Part of a small language model's weights: 1221M tokens.
Each number is 128 + 24 x the weight over the matrix's rms, rounded and kept within 0 to 255. Layers, rows and columns count from 0. Numbers have three digits each.

# down: layer 6 MLP down (transposed), 2048x768, rms 0.044, rows 609-633, columns 640-671
# gate: layer 6 MLP gate, 2048x768, rms 0.113, rows 610-633, columns 640-671
# up: layer 6 MLP up, 2048x768, rms 0.122, rows 610-633, columns 640-671
down609:145159119128158094146102119134113132110141129138093132174102128155169124134151124127120109110107
gate610:097146106126092110148135123101143128183092100144156105148115159144141111120117150173151131101136
up610:125150113121151100104125140156124126115159119112124135127129086190107070171107120109137142142109
down610:094114125105126144133148125171111133118132069143100179104122132141128126160143135123132132116134
gate611:096140122140120149117081136145117088146107197091160167121157148118146115145083117136160092162138
up611:094121135133153140080132073167106101109125100114112137135176143113126160139128118123096111145142
down611:111113125125137121120058111122153068114129138126134170113089143165153129118126120143111110152127
gate612:152140134158137157132101150127100094121172157097123129153113171137147092124144104088127152140130
up612:090140124127158138133131139097128094120125149167187107176125163112115117156138105118127093156108
down612:093137082137107147135128104144119146135098175146139144114117127178144138162116146170162080149062
gate613:122166128132136116139157131145128139089137155100155127119113127140112144153148109150141126119146
up613:143153123114142096106124102121112135119155122139104106135103137134180115157141149122104128160117
down613:107126110150156156104120146138120181119149160122133108096102116129174154136104128149143158135152
gate614:108169152180149101155149096121103131140114079140124106097112128119113137141121126130138129181140
up614:112135132145131145126105132150101126147106125095132087153094150091135124152136124103139098138128
down614:132130085103129102173122147112100060124093163089137127132126094120088097142157111158152147131146
gate615:085111119149099092148113116084105112141158091135145134155137091131111134073126195120123152160085
up615:115117124155128124133164123097137138113092138090138110102141140120122092153151135084174141165134
down615:129125165126126102164138095162138099124150081135155127075102128135127109163097113165152139107139
gate616:149136115097131128118142154133099115117122073120128110105118086102151135087095123129154141150150
up616:159135136122100115132108093122154159176171179117132157107123179092110119157143155091155161049115
down616:111143132130180150142133119119098129114123135162156169134127130154152153139140162098114176088135
gate617:125154096179109120092091130139117120099169113144156138111118127123105145102141143109106182096085
up617:122157161134128140103127122111130101161139104091137105135122126113133205142090121092152141141136
down617:124124087110118119119058112152122092125156159110157160136118163125101133125169128135101167139115
gate618:137138091096133154140155166138148101136141136102134138120144111085122112118125144160115149131144
up618:155141099132150134122112156076140140150117121105133142153129143108120117078105118113179153107121
down618:146152126136124141119088073111165150127121145141135108096149178133129124127135146158145149094107
gate619:165163175105157148130115133149096158135150100136120105131164178117133057150164138164115122156099
up619:103147115120112118124162159120162148124107113104143132104092124130100116127096150117136116157148
down619:094116154146139135142129143139098134063101153135143135152129114135116176102110126131098080131074
gate620:170144130120145155134137123093157142152143145144132138129140113127089107127086075135149113088108
up620:125188143137151133115125149101122154129131170093108129134110113132111104126151149130109146112126
down620:119082133137153113148126118142118170108129123111112111140159077122132126122148154162123093103130
gate621:082109104073114146136115113121156142137123138116161137162149117121112128102156135107145102119125
up621:168137119120111162135146112097089134135132161077117169137182103102148161145111132138163103121134
down621:137131124135095143145157084151101131154160113110158112125119105136088110132124114156149131112126
gate622:135091125120097106090147180124203145164077154163148160142097121134100110144151086157097124168138
up622:142118098101175143119139120130150135133136141162148139111152164078081139174105075152126148149156
down622:132173142105138123110116134087104111142144129147124136139140133126126112097111124139173143132113
gate623:100147137117134128149131120159109135123117171090121113122137174099111098126156096102164148103123
up623:139142145128127162101097152164145130124141120087159148099143103108139103119148186147123109109089
down623:104113121122109151133146189107153174106168141099113120131134134121127134128140147148132154084144
gate624:108111115125093107122123132130103122137128095158086129144185111115131132163126131149135082128089
up624:149135159118115139181142118104107106159147147087111152162115165146128120128126145153102106095108
down624:150153130100148141121191085121136124118138138153121152119145098135125132096119090111121165135141
gate625:115106122134145109155166127128150132106125154147121144148135169144148164144088123099124176109155
up625:127131110134133124147119084097141105132114127156146131089156139098102121138130122148142130141099
down625:134110088108163131143119136116135165115121135123132089149104098150120136116114169122081160124120
gate626:151105171132130133124149096135165173141155104087167099098108150100139144120122127137123125193108
up626:144164103112112107151080140133117138141084169132138168104111134107140140143110122097123123130118
down626:113150105089152117119149154118161105106168126135147114149107128117141138120158126141146160087107
gate627:132120113130090136153118111083191129102140122127091160172130125079155138120136072137160124147141
up627:125121100195134102133103126070152126140151139125160106132098165131175095152102135128154122127114
down627:147120113141091131134159122185093122133181170099085152113152172108202115157118150133115099110124
gate628:109076111125107127158146163111133149147107142131099146155084106127114168145178147145131124152107
up628:131131101122153112126144127100131143137125118148137149145123165153147104122152143137121120135140
down628:152156115132141152098098097140087104157162127113107107156127071108116150152159135124103105154082
gate629:163144160133118101137149138080138130154113123122088112149119130162112139119115097105124094146124
up629:126142142123141131173116127124123117145121147120124106129131136093158142131090139107112133085136
down629:146134139072121106130108104116119144135157156158167107061077143126124150099163136113122122128123
gate630:121150146114078125089148127150124109109134129177168129084153134091120115118150103159114156178148
up630:112156136136125173163140123122104149172131111151122113108097129126136094132145123134135159187129
down630:143146135151107143180104158110062153175132105112143157188139138088109134150145123119121095128103
gate631:153137115166113145121129125114131133135136131142106136123131138077155144137099144124139153131157
up631:090105129078149128152138148157147124123130179152166091150114169137116132134141089108099126142106
down631:139087178120127122152111100129117136138110105066111116117097129114103093157110091099160116121143
gate632:112120135131099156113139121119102108135140108128122179082127120176169151111122151066106185076147
up632:135120127117122165146141091128117129154160113143128129123135126097107133110108123125123176108142
down632:154151109121115164152109156160154134138107111133110133148135085179087139127087145135116141106159
gate633:114106144124118102162171162079085097147133108117138163157097138115135131065117073117129085084149
up633:119107123117070144160117098112141133145132143129125133101146106073082151132111107117072111174074
down633:103096134156088177092114111116141167096101158116160119101092119108147135161163125109138127125102